Weights of a small transformer language model.
Size: vocabulary 1806, 1.18M parameters.
Each number is 500 + 25 x the weight over its row's rms, rounded and kept within 0 to 999. Layers, rows and columns count from 0. Numbers have three digits each. The size before them is the row's rms in percent of the matrix's.

# layer 4 MLP up, 256x64, rms 0.396, rows 38-109, columns 0-63
098:544471449483474521471494540501510503528494499509568509492471488514488516444523485456510464478517478540508525498528510533486461517525496492489490471491465537478478506526475492508536491511489499
098:491526454498495544483527535487482561496526515479510502488514516488520512509467530481461466474535498498505539483489517460508480483491553495477516456501544521458500528469526484517505520506475522
101:504494468486525497504527510461564497504497535477512485519491485510519524514497471521474529492464536557466488462478486467457486506470496504510487499518520466535557488479512499544527520497474517
105:495543494524472503478522539518445518461463493522485505517521528463514522519488514463515521508471501497494520481499487466456500507458469530495498491484514448468490483538543449510507528500521488
099:497460512473569497457525478510509509517484542492511505481488512458437476503505541502502514504535474530515492485511530477496493503495471490528548526468488541467468476518502537503531506509502494
089:561488462472505489461518511520463469510492497524432543482509518495526509516462477481495492528468504457527476471498492514487534474519507503509510527520465473479482472514469504486545489512525512
099:512518529512477509486483516518514490484518472484513516441492490500527530473473521460492503446487458494425494525491483505495475447533489491504474478480461502460535496467484508505506461495488521
109:460471485542521495504520499496518529493520553536494502468484488544498518437495522544538524488503473525519519537500493532523511514494523464495498437486529490466499490502501501465512523467511495
095:514490537540475498523516524502435497512492497518509521485498448497526526503488453491517475504524509461516525552510507521494454492470476478496543560474489490479497505508507529461543496485500500
096:545483517471490499521491507456512464540504501474533479499510545513530540515492508482481476483547505516486523516485471510483530507479453479548473545481530538510523496502496480521519515451499474
103:460484503443531472534512481512468496479490489525499494535481458479504507511471510474475511525479481472533430481504475507428468511491481512476475476514526498486530500499494487479475475498530497
094:519491479512488490484523463508435531490469517533520505536477534516481528465496472529527497498487490453503470519527493511491553495489504493466523491483485442514495526555529498526506504464493513
091:527530514504529477554477512507520491576434480490505516517477507565507496495534505529483523482524504495520515500488505488537547502500474471470481493507519489522495516449498516511481510493477512
103:466533473483500466452539529555535507473497489529485496491490485489492468482486446505519517509526512495517513496516521493518507480462488458510466490472564464524460474461496518488498490484513493
098:502504525487523446495521460477495463483498512502464481506485497505489498521488459566487523511475484489505480477495510550505532498515489542463509512467478450479519469478476477495508536452536491
098:502511502503451495498504509467524498524482492516528459472495525498493544477535492483520486532524513451459525476499452502547470497535523459491488538505472494496528511455498486551528478506473508
092:454518506481517520519515518476474445522500544507515512461492477529499487487500448463513522440485514518535506515492526515527526510504527484498507507519524485460566508478484507493457530486493505
099:456453520514514541501451449510473494484501471480468527514508469473507518515485496493498529461465528506496481488487528490484494463484527527541516476509494496512449537536532501498548514512497508
119:503550544476497521448467503536497505489506501458488469478474511502448536500491482484569527496521495504492520483529497496492497499485482484521514480498512513502458469478444495495509462504456477
111:472437499480499511483497501496504460532547443505499530491488477496539490446493489483520505470512516468481477462491493528481508492475534492500483487526468506497537451519450513487533521513478498
089:506490498444505456489532491551482478481535531497519485496480562485504487526492525569512498510459463518500459497517490475518504468507489526493464501486486507521489464479498531527518482517471511
097:524512487516508456513520494470534515484465488476503537462461515493544501493497503553494512487509486504500490483519435481460519471511514481504558524473491540514486542483512481514508497470459525
100:481499490543538513477507473514515507532482475489527515506481486476519540447534483455534485473519511490495492462516540515471532529490528501508506437531519487517499442511474513491516493468487493
104:528476531449467471500442494484498489515491505492515558512509484478563496528502481465476498511476502513533490522500480524485495500493478502536534483479522532510510519497539474543505554483502523
103:464517486437511508503516464520503468466509502492505495523512480474512487531536473518520448457494504525511472494488533502529479533469478487488501464456525475488498534492509470438500473496528505
099:454511519506518518522508513503487476499509527517511510537529473469480494484470523475516504453512483454523490480478483536485545451491542516506494498464500477502468515508495518461546549458510532
108:497482509535501468498486516530507500464517514509501489532547552439501506538492500558504496540506491484501507516477481510491467504499511508514492483514515531540484464482446501530519525510551458
095:546536524504471495474474530492473504450477473475503502511481517503489482485477561473503474498520527495520441514488492512514485517519510552518555518514453522493521510503518528476519515479487466
104:468484483535500455495494516490513490513506533460524534537489521468458526484490509532499484456520455471510506473509464445513480512469501515547492496489492541472477534500506495540470501523521518
103:513530489496509501488572527549514495480494512491493490502529463489521495514501510492471496510520495493516505491522460487559463485516492502534498454504471526459512516471516464469570511483490532
097:520481488512545515540476538477500482485491523496514503530479476533516491536466476533513533464526502497526493464436525539522496504502466530514508540528497467468526492523538498474479515502516517
094:489497485505500525483510496478520519469511488509454521488504505511521532479490524505509576529480511486500525524506513551491542509504516446507535492521524442459453464501544476515502498501514498
100:450505483505505509514494483477526554510485469506466440533508491524492486491472500536517505541486490452498491501487479519478456467454516548471479489525471452484485494497503474503489529522520511
091:485487547529455503540495518530480508498470497498503501526500494506507462470517471540491474470469465481497476547484528527502462493543513524490523519470511458511526504491478513440529491464500522
104:514479496505548497515527503549488517476486465491469517513470517506521537518484469539515518470508465496478549481492485463544506484470463462513486491542510486521502449481495522460491494496459492
108:505499484475503494492513473490479482506482480500504539501552505500566523471509476489520501506463505480516506515481507520557439482507502464534461492498487504497490499444540480514505443468475512
102:526521508501518456515535473465481486493457499472469482487508525516464515547473480494496503507489483515505473499456484509543479531512513512522519527517516474526515570511516486487468530465452481
088:469497517455522500538505486502451505492534463490499525503500506542505521500503471449500540508502527511487500472451517469502475469466486524491481468522460539525530464509543482512468470491490504
110:472493492476489496567494530538540470505499454544516491474508461538521506500497509504539487492523506516520493531502543492506477489543523460486488465511484480482465505529451528488480517485505525
106:526488556517495501476480528488494505487535483464536514492506501490484497510476501486532500501511501482496518559543506453526553470489528512495538511486513523509434540498462510534464497493486513
098:539501476493476487510560477485480492456466528541470512493479519474524499543464498518490498525487465505496541507498507490519530495539484494516522532504452469485513515465511488478451472497496454
100:519542493499493498530476527533491494509479517509531467504487462494501489448525524493511486464465548534508523496512484584526518489517512513474524487498499508465471514491494499568502496521516513
097:513467497484494504487518527488500469532480489488460489518485477532473495458483495508504460501477525433484521503515470515502534527506540473471515534523522463505489524498466505530453488496566502
095:498511479503500509523498499503517476517490571495470490510572478516471484482504518480504492459484530447537490502519469483466469502518467482537496481481506515542518496482528540488502459472524482
096:487507499523434479477548490496502537524521478488474487483470440475493475488542476515528486506498511515487477520543512448501543534489504486529529499495499509457507498470514510501473541495526478
112:505523431498528490508503526483534532504494524495496515512493535490477485500491506489500505475459549473475544476520491489529485498499493504554505449485515489523503545518534543558488478494481520
099:504477502560482528526509506472482495477493471508490491484492529507543502526463503505532510500496481546511534520532479523469478531526484488523510529499527501584514486517488471557488497503482524
094:508516525493466486491548516504510470536520500493475511459463475500506510509562460480505455509500452523471497518545482508494518471502501496507543519457536456484483483501511487484504502515443501
098:527539533510495499497487540453465485541517502513500529503541473482461489553525552505517509492479509502523494512463492501446500461514498502522469494527516511474504500496480529533509549470491477
105:484466453512487483514478496493509481487508511506531536491496477532516459499439523483515511477497495484476526502491471494491490485474468515534469510531483473490425527502515447492446491523469493
095:449496451521493515516470490480497546473491497511444482464498443508484518528494505496527536488537507506505458513483487517520497509537534467467508505505519505478472504476471446469516499478524499
084:512530491548491486555508473527432526498510508487456529506518499490469457537528527507472513471514480511503529477495472517490496484463519497540490507503493538451509499499454476517523489520497514
110:537529506494450512461493503529501481506450493499488500484504517528496513471525503538460501554451525502512487528515524504484544486506499458482518477516453500453528482529508516513495526501464532
096:461498506467477526506480521487511476540475510471506474486497488488533511534468486485537497509474502498542507499497489496515491494522557510503480523480544496514515463502451538581505464532501501
103:500490507464514504471484489481460503530480512503532517468551463505506493501513457470543490480488480536525480516499459518532462466499494538469485511509486524457505518504458493498511487463521559
088:489495497522508459492533500511547476486528513508491472548515476481483527489470502516519492498479528514461500492451542486518459526476496473499494545535499530477515470472536499502551539461487486
112:532516494492529477448496553488494483491552485473535484465502506528489501509491507518506481466484507513527482487538495504509521497483525530461526451466531501514503539536528500516544531547492483
105:461468496519488477497489442441534483488503502500479513517514475521525472489461481468454517462550517518505482485488512539517460512519509472470525497495535522510530507487528492492551516509513483
097:511439510512497472480478482541506514465466495480499549487479499524485524484509507496479515522528491506505479495478499554510542442498504440476500519506472516487488494489472486449499461512518540
105:474492552458484496538504493498490505513533536468501506504480493489494517540511529486470539473501505466516470505493488473508477538557486476484453477449509529517529546518505514487532535498518510
103:507491494509479487506485530502518504497500463477533507477495465508509519496503484523453524540461530461481501486491483470504463559507470473495486545528563504503529535520477467487454505536499483
091:493474521482485477495482460488488471491506513488529482512496557498530528517506481490462505490514477542458503509497566491484462515518488512504528460470487512516514436501452498511518495557506514
102:470504530525538467495491504477484521498529506559496465511534521480539446489492486482517513450545501509486504507501524490538516503497467525438547478511510512502507464488538506526498518481504512
090:505494515510563495517462483498474482489533496489524499496482458478533519493481532491493554516478483445481473482500524506481452490493490507491508498501538478466483490480490527493443528459505551
096:530493498454504536483512479467458519458459488469480513519499516452508511554513522479502481473468466508524464476515506521510517457496532501560493507492500516527511530545516491492476484511517486
092:535442538495550484490503488485516445508482530457487536517481512518517526500539505515510530514464466499474494490480492530491489466455515512522496480531457494485522496510533535505493512472467526
099:500523496489470495514475504504484508456495499522485524496520501460523557493482492524518524514496526459466514481521435430503514507454495501531476469505530505485510540517535488522491515509462476
102:520529506444456529478501516470499507491520521479505520506518498453497496555535545448507485496549514482505515473493501505505522494494454499548531515523504532478492494521507465489517542489476528
100:509491489510499491511469480504467446523466520533495510469509483481479531513480480498491467501497508476518507508540517497506543514516490541474515469488489509468482465481492514501426509576512459
110:498535527520511504537480465538500515525461517515514489502496473481489495458477457472544550509498519475485522498514458514587526485483521504487465494485511497497528524487469509507483522486476487
102:520528533456509491503500494540500509464494506445530518500531559492557501518475505508495476483524506503489495490500492482516441507498468442502508526519513495500490552496489494476459458493480520
103:482478507513470481444481506457505467509490498468488513454524494528540514505488515535490525478444552465460497534518484499489516512492480511519465519504500495433503492479506481475500496490501456
# layer 4 MLP down (transposed), 256x64, rms 0.265, rows 38-108, columns 0-63
093:475516476508482469508499459539493535466511542516473515491472532493505514527491468522488520477480519555479416484499496495509477517496484522506538506509466486464477506532497503487479536526515469
101:456529497453475472520495525460498459485508480449525514506507483507451445469536481503509539514502467513529494497482475508489527524497530480496477456475519538535505491508452502507496509496489504
102:565534532509494479512472489496495486523492449461497523525486510526490476491487494472548503491521506436556507498531484497516485476506514497473501528494483476432476517513516527484475489505486503
097:472511509512479510487526488503557516548511461482527500501495500501508522498495512485455452483494499500528440518479532521507496477538485435492477567526492530509509480539499484506514477491503482
099:496527519521445495516482515492508491487535480434472513521482515530541518499508515539443456458484470485539538508519485490514514502544519483503482488502533504541508518489494493496495515546516504
087:480562520531482515526552534531518493519451489501485497487506505483542507470482479498514489506511488535515522493525463491508511484464510491527502474462494547558495544536496486489510543486508497
099:474485483483514507508518479514527567514483532501543490548486493529472460525537474534505525532505507519561524482476518511484502499459513535488526499502547500505453518501505485490501532528501494
103:469468448523546474463457529474492504534478502541503526464525479456474504456519486506527506541485487457509473497502494487495498482525492515493448512500524495509501484514484447502516491513506468
103:492496520501511471495474461483468550527512521522465541543501485512527518477501488527481504461486544440439489513499514486508497503556508496504525505489500525501514506517486537455506498513492455
098:522519480518515500511491528547473518525500481499503515539504498476477462544483489493509476489492508544530439512491528445520485527523516541479540460520537485468517514536471489519504527511490519
100:463507518508490504474534480473542513474543483504494523484535517507504477503529487492551505496548529482472541482475484486489528447553517495539513497516468488483455509466510515507516487475464486
091:521494542499519475483513512522513467527535487497490539447478472501478481505478546475494503512527455538479484468486529504502521475462524485521534519534499513521530473506490523465492528472556499
094:482496515547508510526529477483467495559535479476514516477488490525501513524487517458521473496451476522518495471453540482526502508541503530482465536509534547509506498501473535506483491519525500
094:503513467525479525526504491502460507524490527454500463521482533485491548501527502463476471500453493480519479506501477498474528486512491507479508541517446517460511479515474481514510527489571519
096:495517520533498526506515544504461545502459513547506543502492456459511492536527496500528497493528485489497525493487469482497450500480496449475506513490506543486464542527507522511485457518482486
095:514498519472503483488477521496533534519495482495524502472494513547490520535508477491480522489473522462520483496513497520479468537464507517500504470434471526454478483562472529508473479471517535
096:542481520459503501551465550494498531494503523545506503510488525549513515525492445494461510539536481508488507449492513507480459474501464513529497465466471525509490498515495504492516500525514503
094:513532516478483505444464505517501483463490544467531521531524499481503497508512504478525514506510483527479542509503525521464441516475437518454507508530515455498468474532500508485495507509517507
111:514473510505482491527504439492502497535513494537513515548504525528558523468510506474459492513511515523509487509520529519473532501507489560522509540503443499488504506545537507514504535500521489
107:492514479470479479548506485504504535497445540494537451475520508497454492508482505534491477528448471536538561509514518495537504498514508494544503523493489503495487516509541497484502477515473485
099:523505470524523483529464465440517544521489518484521499539506532516431500456489470458525511529560460491517510504478511504498495484504507491502514507508468519484495520499499499514507477531538508
089:479490537486517548475474492480490507488538506461483511499547470461483501485509491477518490484499510489500505535511521506521452505502497471515468508560518496541490474552515522505494534533564515
102:570486494503502522486513486521514550532488504487459474524516508491532508512470532503450516527472528505465518577492474495483498496489532519510458502498507533492488535490465492493491486517468485
103:457500499515539473501556510494499502477491479567502517441478521463471500502505510525501504499497518494476511522510478507504519492488510500474531502524487529445519516493456572492538485520503495
105:481507491511490524476529463484487562500539509519494515482474491504478491489436519454476502542515457521517472468489536526487475465497514509525506500501449503492511483569491502517493483487502517
107:483475535521490489555547486515501511504513462483456492479500501516531522514517503517508508535524502571503493497528518485565465525512463484491504514555490546503512484504515508517504505528499472
102:519531501499498470494510516513481481508472493538490508512494439537483485493549513507529540532497497483506483527507500472464493465508482510483534541467487477472538490498478525509470462463442535
092:478467460496539504552513478534479485501510520563484491504476480495492482492544497538533505448507491474477493493469501453458511518475505481529516512483526476511503514500528455483488520537484521
098:479485457497488526515517499473518478487525488478462456531487544554488455511529538515508480475536519504498472473546472485545513481491482496509521533518505494518501439517491469495491496515514532
107:492504487483468499481449480501476517519524527484504476515493565506487503482531531492478498434494511531510485496518540527483516535494479456511495527505539491542497523563533519523501473511493502
097:524515480495454454512516568516518477515513475479486495492489483515500494514467466480508457459490502509463522475484489494487519483487511453496490525554509461461556511525497492475503467489480509
091:497524490551515535514527525497528499527515462466474510528539482478472497512509512552507520506527448549492511484489474493530451484486464529510496564486464506485496488517470496499489490486513484
102:543488471507519514507523563517500510491537495490508531456441542511498499493561510491485506482508472499477549542521503516516505512522457511507465528495530512532498487514509463475518509489488472
095:517521474508511473490487497525502473492518465511499473508539467472487544521506523483489542499515501520498514459531454495501510510493469449500522486491508564468510492510506492558447530535528494
102:494494478505484526516489470476495517488519533516551486471552495489497480486473547502534493508483495499533458486501526490523530512537515485490479479459504522470501568499488453505468492487553481
105:499488467486498492491490523476501469499522505435481523538465514486500481515499514508477524520524511522502507472489520504458544497441447526496544531532490514471490458504499471533511540480510530
100:529495503503493544442494500542489464468484513477526486514512482476525464533548532480473484524482525461488531531460554474476518498488493479500488476470485504487509464508508514492528486500536528
092:495490482519508491465493544528465515508474503468465479512486517469496508482536474451561502529459461491463506522508495464503515467482505507497504473478495488512503509478461501464533479464471549
113:498475531519471503445512485485497541516518538439511505512510501484494532493472466495495493489525470459505478502538450510484477537460482502511502506467510509494524526489512470516510444554511488
101:497505479499448490513513490537512478532475477550473529512525488520561504447531493471475484490527503532461491486519480514509478507510499496461481497487515486492531480528528486466547471495520456
100:538476486489526482446530491531487474482483450507496489504520508484460464513466466495501509509512523498529504496480510518501504474454503483528509456509503481477499523520454544506466451451494533
094:523504508492486515528485476509554481473547522528492530493506500512503490537515487479482500534496489501491527486521446509470538526487517528514506523504485542521573482474515520427493505513515491
096:495491536484545517514488478520501534501483518507519486478498508453535496505489505468465575464487466548510513476525499490510479527483475524544506531480499520507505497478521497497503437490454479
092:473467541486524501461524534523505530501527484505524543468445516469505525522461474488492481528508485526489529466480531502497502503456507536438494467485485499499490454519518509518531505513501505
092:494513500486463499496495536490459495499478517499510491541518551506473534487430535508511502526523506478542498538471526514451473478523484506460456467479501503511513534508490508514469481499458499
108:498486487486522504524519501520465497499538479483509519475511524538499529469533507523477532511493470485526458513468493519503522478487553507439461481516459523478487462478506519466516510476536450
104:502508525493515469514525521539468496509489512492521516515471530493521489501502541550489509532500556483483448501457489469524545459493481523503487492504480460487503488509499501442558496468508492
095:498488472527484509470491463462440480467514466487520507462508511481499505538452504525487500502478496529514538518464525524479508504561507474500510531483487462504519532513485482529527470483545498
100:492523486509488505478491492502483484507524515419492521489457481498479493469470470498471488514497504537494491512527476567501498513511455512465520493512496489502582501450473493512517516485514485
100:481547505503523495496494502489501489506509484548464474478501524480511535521532485491489506521472429537531499500496538490483455514529489507440526468462482517535524474480482534513523520488522510
090:482495518544512515479474527505500499518504513511504460473521508487483494504479482439518482536470503487490540488552505498519489485444511544531446474556463501520493490513551501506495494507521503
093:518482482529512494485487486499504491462525471489497500516499505512530496479506490486547474491453522492526494514516485461494495458542480494520529565466453470547542489480505469474524516537534485
097:491530535489508470463535518483491471509538529508531506527482478472508523490499503536533519489534481449499527444458489502484494490463487511469530478492541523507477551483470487482492528528505499
095:478471537504507454487484482496516514465472495533498505508529488486516470480532478491508523504482482497491479459540505546490468500488472484515532458529432513474498526451519470482452507488481488
106:478482508504463506474482493499490469525508500465510500463488513450475482516508483434448477500493517549515542509478534524480505483500527510500520513497525499516448499508538478504537514477473449
093:486503516491495504477439488457499546478516528459530521490542486505519459503497501504508473454498521507529492499499501495489531464474496515430480482498502482458517456526470513502475483525461486
104:517483461489478540514504480465517571502507510518494509531513508493502470484499458508470492550533508522504527511489517494516457474517481464533473517539546530496550493475483492496483482507460503
106:519501512515474481453517552485517540486539505524470507485496508497488524548505508570508483508472475485458501537553502521483546490488511548496485509505450472510505493516510493510463494502493502
095:449481521528492546525519534506513507496544502478467551471501480501543496526538480485536504540520454457525527507484479506513473492483500506500511472491485494498483536477516505499504438466493499
102:507484528522483509517500501549501514517479489510517483503510520535474476480495475495488461494519501503498505514491510558490539423442469476548485499545548494466504492498504509519492459506523518
109:497515493509551530489470516525515476471512497453477468481480468516470503535502508487473492475516530546462511478545472506486467483497517503495488483500452499536472505520503459528555480478532508
097:465437483512467481508491519539499463503485486524491494492508485507516476496489504544543455571484544494525511500523512488524548499527458481506477486520481477503491528517486516516490498514461472
113:531506464485472482505490527549484530552488511405518469491478493524517523484485467517563496500498482475506480510493490504464508504479491514533517483504507545497503491533503497484526476518497481
092:528492508489528498489481489495495500493497504487458485448517486441417493545480498520499512495442508529479552505498473509509509513489513512548490493536516513486485495540496485509517513501515452
097:484525479507511528482523539498486509530530524454501510503501500507491493461487492511500496547536547505493483494491533471491525534509455486485561494544496434508522496477499457538516529485498516
091:462479466523531480537497509497514498530491520520489480503513512520529470469490514456492516440497515471442525466566477507516487488527512489485532489487482471521533532511505510512546512514481481
099:522503527544492499468481485499509482533503535498513489471491500552484496500549500501473519495456510485541501494482507517510504470491470538482503539529505520574523499448499531455497509536519497
111:484505540494509506467493491458494438480442491502493488509508495503506494478450464522487493499460525497519460492492500510492486529463511521467498483488498503534557534502514529521552484511480547
099:480480444494493504507499517518494497491505545489487491465488476460512486474508506499524481507521529492531517497438506502485506489497515533506495484527538506496483498429557449517563484487491517
105:498458444470513459470510547493501529511541492524508483495494516489515486539461566518479469478517507495508525542496525507483504520495521461483470502506484548506482506511510531488483476469511537
099:500488440512506513452492506506431501508523497512465540489505492487484486512519483491478498494490445490513506510481459458526533476518500478519529501493486522480491474549514445524543527482518502
# layer 4 MLP gate, 256x64, rms 0.45, rows 39-109, columns 0-63
103:489531485517481473476483501497458495465481473486506488486468528494502501510503523488526513556467528480498479502464507452536526542519550485493462456502526505479477527532495485521560489478491485
106:477469477519512473493493544532473511466470516525537505478500514474520487498542516484470475486541501513526500521497522446490526499504476492482534479501539527535464522526471483487517473518496435
101:490487481503505468460507482496473537529440469523517497521505496509531490505500515489514518504482538488537501520448496466468527474546491467524505540525467472525485464555503485473512497534500489
092:494504507525479485530451492481494419481511531517476547516483484505544491506498462494521476453461517490500497491491517504481462530527479521501481474464512502501509476508506547523541499491497542
090:496485459493517464434513519481461494509510532469455530501502490528531510516473489525519486493551468509463516474512484490496521443476476458542483492530483505505492507494515499470516495461473491
104:511495492531538520513478482487505504494518501470508466476451530465533511499496531480503499466509512490516507501518459492486534497461562486496511490479486484532504536531515544540484543558466504
100:544557542487492490526510496492536490497517458478520493499530493518505478499471517499479495476476523522532526522555467553532504501510464478508476492509495504472543495496525498517499525463442511
101:457503488471497480469507529496510444490521490460512481500511504506459500452534513509470476482527511520512476470550522450525475523461489452526476507479503559496490489493492485519496525508482509
102:504471542472497481520521521540455517441521528503476543466453507503494451479495541462508508512466500489518509475493516472464498500521508462454499493490492496479481547502517516507468500506518512
101:511473559533474524491512518524460515465482500508478463536511471493480550500506497455510471515474468513477540523503529495515493449506526483478522492498504480483460545495514477503496549497484488
097:533501560522542496458499526522489537477505568484474547499509519522481504479551482481518503476546519477506494532499494531481517509511487462495538480531466490475500527518513498486486515493492485
104:537526490483455474488504524529499509528484470482520497516503513494467481447504501504541492473524515529511511490511485545526531493483495492540467486491533500560578523523480482496524514490489518
094:533473525523510474502489531470471503540493549507476531487527442463491513476495513473476444472503504496517465501502475497476523536526488500502497481527538517433511520505510475477528516501497488
098:525512523516487471494528470463552473486484466520488470562506521495475545501529452487491503518478458454509497512476536459491521487492472493479478498490491465492479496499508514525486551510523483
095:515501478453485540522517512442501549505535515477493465475494476511485490463498505517545443478499462517533477527488506508508464469494508508510494523481489521493490504434512493530515523506476471
090:467515469509548474512482535476467486510481509500465523499485479541548496497510542502493506510491545544463497493517492536495503469521477536508536529499530522503501532461472489529522494548471497
092:484521498536493505542519475493489439537504477505498523500463491494519568515500543471516478508505542483561502513486501496523500495498486517491441470535481538496492479487517458503520484477492510
104:541512527521496491514464492477484553498472528513477495458494507501488520484530545474499481532445545484497499507445515494492491511498474495483489498504529483487534483465507500491564478542516466
099:496490522495506483477496494466490471489509453490439448459449514503482500492524530490504477478507480496468485528446490470497489476488510541468513537476486554541503480501503487527497479533512511
101:489484487492519477510535530478490446481474510487512521497484466523531529501552499440475477474486523472518488525536468492456497505499466495475498501528520499506534515540518483514498436481526515
091:515458478522530510492494513542512474470509543492466523477524483492453493518502516479522487464454505487479545539473459525475478511562495514509472505510481533527480470489484506493471481526503521
096:558466499497482496475535503498515554501421534479524510479505465487483476477506484541519499484525512510490525473490469455503496455527504473514493501509519474457518488506500509455502481485516494
109:444483528486489489506512484465426491477530473513498479510526492467485488481483472473507513521462488499502486528512508528482513475527494466512463497493521468553505526516452486528478455501510533
102:491450501519505458494514496462496530524477487509491477466509495480505484501475500479555460505489524477484510536476523483470528479541528523493539470430489476504494499489479469461518461524485507
105:536457515494501491514447504489510510480444501512507454503472461518499481520555497494512499489487529536550459515490511527534472512520476481506498505455482459490511464478519511499501510529473468
098:474459495502480455466516480474520547465488554429482493525495493483497507487503492503480515509468492489525486495477494473546451477474502526501495487478528516482493510499478525526516525526477551
106:481461521503516493506494509463466468511508444473505466500497467494478517491500490495512523476475525481498487493487535493502455486454494541504474448495501493512486450508549525478501529523446461
105:525504500498495505553527547486475504483473459515494522485526477478480493472485526511477513516506496492465502505509532481457501528565511500476532512506505455469529529497508503428525462483497500
096:504511522477521520485469504492505536523517522502483503520469537527463490486518532496460496485497481540516478552556519513501500501495434489514499520509526516562515496545531519512529475487492472
106:521489513486502473462510493541510461504531554501476500527459505494498517483502507483511513500504473476542539549532434513474477517500474486516517554504498517510484501504508490464523535499545532
096:543532476505515512497458513509534493454504469513503538496464494446483490503467484500507494474519511519490541510454491558486494520479476487499504470544461475463487467528491481456495489490512487
099:520430482531509505552485548457539482466466506530544483515506510495527480508502464495525517502520479495454540480493499462480512475509493472496511485496465476482513536510515517483482508490531486
086:490509515503520474478558476499505488484484524497497540484476496469469471512504464468519507483474505472513506490443491479557453484483498522471527501503441455504484474510494505528502526516452496
097:517489514486524465473528465500528511508510474474491532474482531483520530524508470509524464467534493494496504492480509466452501478519489487530489507496528489511503471432540543504482509479437526
096:510500530506497526510499456454485481527535507482498485510476496489483498465501521510495484472498547461506471510488486498479546500515466491473520516476547532537497510472502515503508562535429504
100:496489472486517477490480538506484486493476492492493503532507520510538474477454513455490498436523478476472477511513435505525485511510549528527452510506510488492536464492508465489455518505488523
089:507482511532462496522544481514537462444517514495507511542499481517485484503504516484469473476521492502478531539550475528479475483531475500545519543492539505501483536501447505497499504494499530
106:486494486513471490512507511528487492521501465542537508501534453476477470452476486508538460483504477567496505516484510446504514458523502517499527509499545505482506512484495508459516544461490509
106:494467480518494502522481508525537526470518469511508522506520529475515506510479520510434463504437520508522495510503504508555500472525487523486501491511556492494503559548484518517503535520478487
101:528525507486511528518523499475494471496462533504500502451522546477524445475497503486517475525511523510500545471485543496513504515479509518464498449491521482485541505504466549509514466463500469
093:491536476530529469527501531545477528551504514517473512506532466469502489495497491512504452476490561548504514521470471496472493460515525497519482543511511534503504517501511490514527462521522483
105:504488514512538473546486523497444484531464530513527464503488489464548502464494460506505483515495500496500509488503514473495487488535544474483486511488510547536536494491449526516474451499485479
090:531487490520511525449533477524515515484493523470453472544487479480462493471460518537505491496470523461492516461488534478539490484498503544500518523501470474499470537496502486504515502470454483
098:527501501517476534477516525516485486480496507480481497484516483494514502468495500443559532489511505463496464503481452546547516453484481479504452522476513478476516520513521490543500473507477463
100:522530516487488474506453501489468506456528511524509497479490507477463467506479484494511453511485542551445503461489472493469485517553513500504456515471517521481517541488499460512478492501517518
092:481477495505510488499506447447457490487518474522430509490501492497477508494543486446513457504506489473479488504462538490459519504492461474490500490537524486494488507509531502467500501485554515
101:504510499490484505477474496454490537473538468488521500494527516466475482546485503553486481496486496498511471523505515494490507523560475498461516501528514487522518497522445450458547488470503523
106:503514456506493513506506528496536474474498526507500464531518515537509525472535509481485504506548495493514512485501549453464470480442498452488471492484481476506481498522480499485528475545551503
087:497524497484470464529475513517489502548529484521478522487494499457480563493538472467509474511492486474475510509482494485537503517526509569518462502498481510498506506468511454509546491506491454
090:461442485507455506507540442521490493503492509517482505504522491466486485496530463487506468479564459481485505490485480459548510456508502504493481508484510465526485527464496482483526506509474496
085:520525448460498523521461520425519502506489497481530497501488493482497534508494455491475472504472538532476508475497528514484460443504514522484476533480503478515506497497530523520455487488477488
096:479485480502528467475483517501501502497468495500530517533566482495533500528514520514485505503572461467493510527526501478464483510495472494459489469560505467498503526506476506502467486533465501
104:537472538527529495500519502478528525470468500455481475521458549519513513484475520527523516507497505455445490496486493457469530520516535520518491521496519499531527507497528490528514517517506549
103:513494516528523490505462570508507516488490498492508515499484543516535531462512508515470500497473494489487488537503509462524503525535516473492512537522513503517506488531553473463469506564463468
091:480546526502523470551529489503473531526485499529491456507494478500554516517513476449493503511517488490502477522508493477504505487560502489479518482499527477520480559492487482511510531561480492
093:503479505484495498497495475482529482516492487494506541514539476461486479495464482493471458462502566504536512489488517506466529462512496516528467500506525542530516537536487505527502511560485538
105:506485471499510480432503455519559492499518499486469517495518537494538464518476509463488492431545522508484539512511492522493482519527468508473518500502496501515512493505462520496478501525459479
101:452498520538498511526522516500454511519531496520541514492498496504519520464515473442510494537541473472499508516527514480477487481513458518494478460503514454464499513483461523495482465480484543
096:493530538492518478550441503488504534522498501525480491488453496547496529484503477525508535497551495480486489512527525516500520464519509513474469485495523479500504518454444503538493480529469490
105:506536523515471491476515426461517515491503505510467513463505514469444482502480507478530504536538536511482521537482547464492531490509521515491510478494502512484488508479524536529486495530501458
104:477537532536515477516494497481499471474487514485485486508491491523489448476509510498541480451496525515446538476537486471512477543516483494490509500540434511512484477488497548489485498510462493
100:483503479512485516489471477495548519503514476504502505526475485485486500506497487485483507535522510523457493471487536456490504533512516482505434467503481403487544487483500486504462491511478473
099:522483519481488415519502527465451521517483547514523488477503498515544496504492499486518472476508493473497488532473497497543531487515472485480514483525503493504556498504493549485484513473460483
089:518515517460536482518525510490485494499553493509534503494532444508450467477484511461478502479501512484541531501479518491486530482529481500478500484528464512537448523469503517500516554509489474
103:499535493523530504505521488508485511522541450482491546480512502526529518533468490528528448545537489491551493526470500515471523474537500485485489511531501460475479463497498508526464483510494484
108:503516470440482491566490504477491477481501494513508518494531479497470524486508513458526484487462550490502463500504460503513524465500477527541503493517458494458508536492503508518464517518464465
108:478527504498526496516491504497517479503519494514468496514538466487530459457496494515452544465500532485511487453505534502538533451546517474464524503520494500530501549511500471502542503497471512
112:508539544510485487493540500501470522508521486495524462518526528518493502472513497473514460497521480559482504460516504457514505482536515481492470507481454498503508542525452490467533509488445489
104:533495496512510490491494495500537521493534489504498496493505483509493487443522476520494557494499450478550496523471507440579530526502529492500495498495510506496519535496518508503519554519471474
097:502460466505502484475495527468454473474459517519447520505472477480487497539490474515510552519469500486492517545487541504545492483506466479539496541506540526502483493498493500479537488518495504
106:477469526491515487521506469513516518492527524458503551530490527538504552483501507509525467442496503465506523494511513489507449491494511457494472499514469449526477500519507515451503475523475515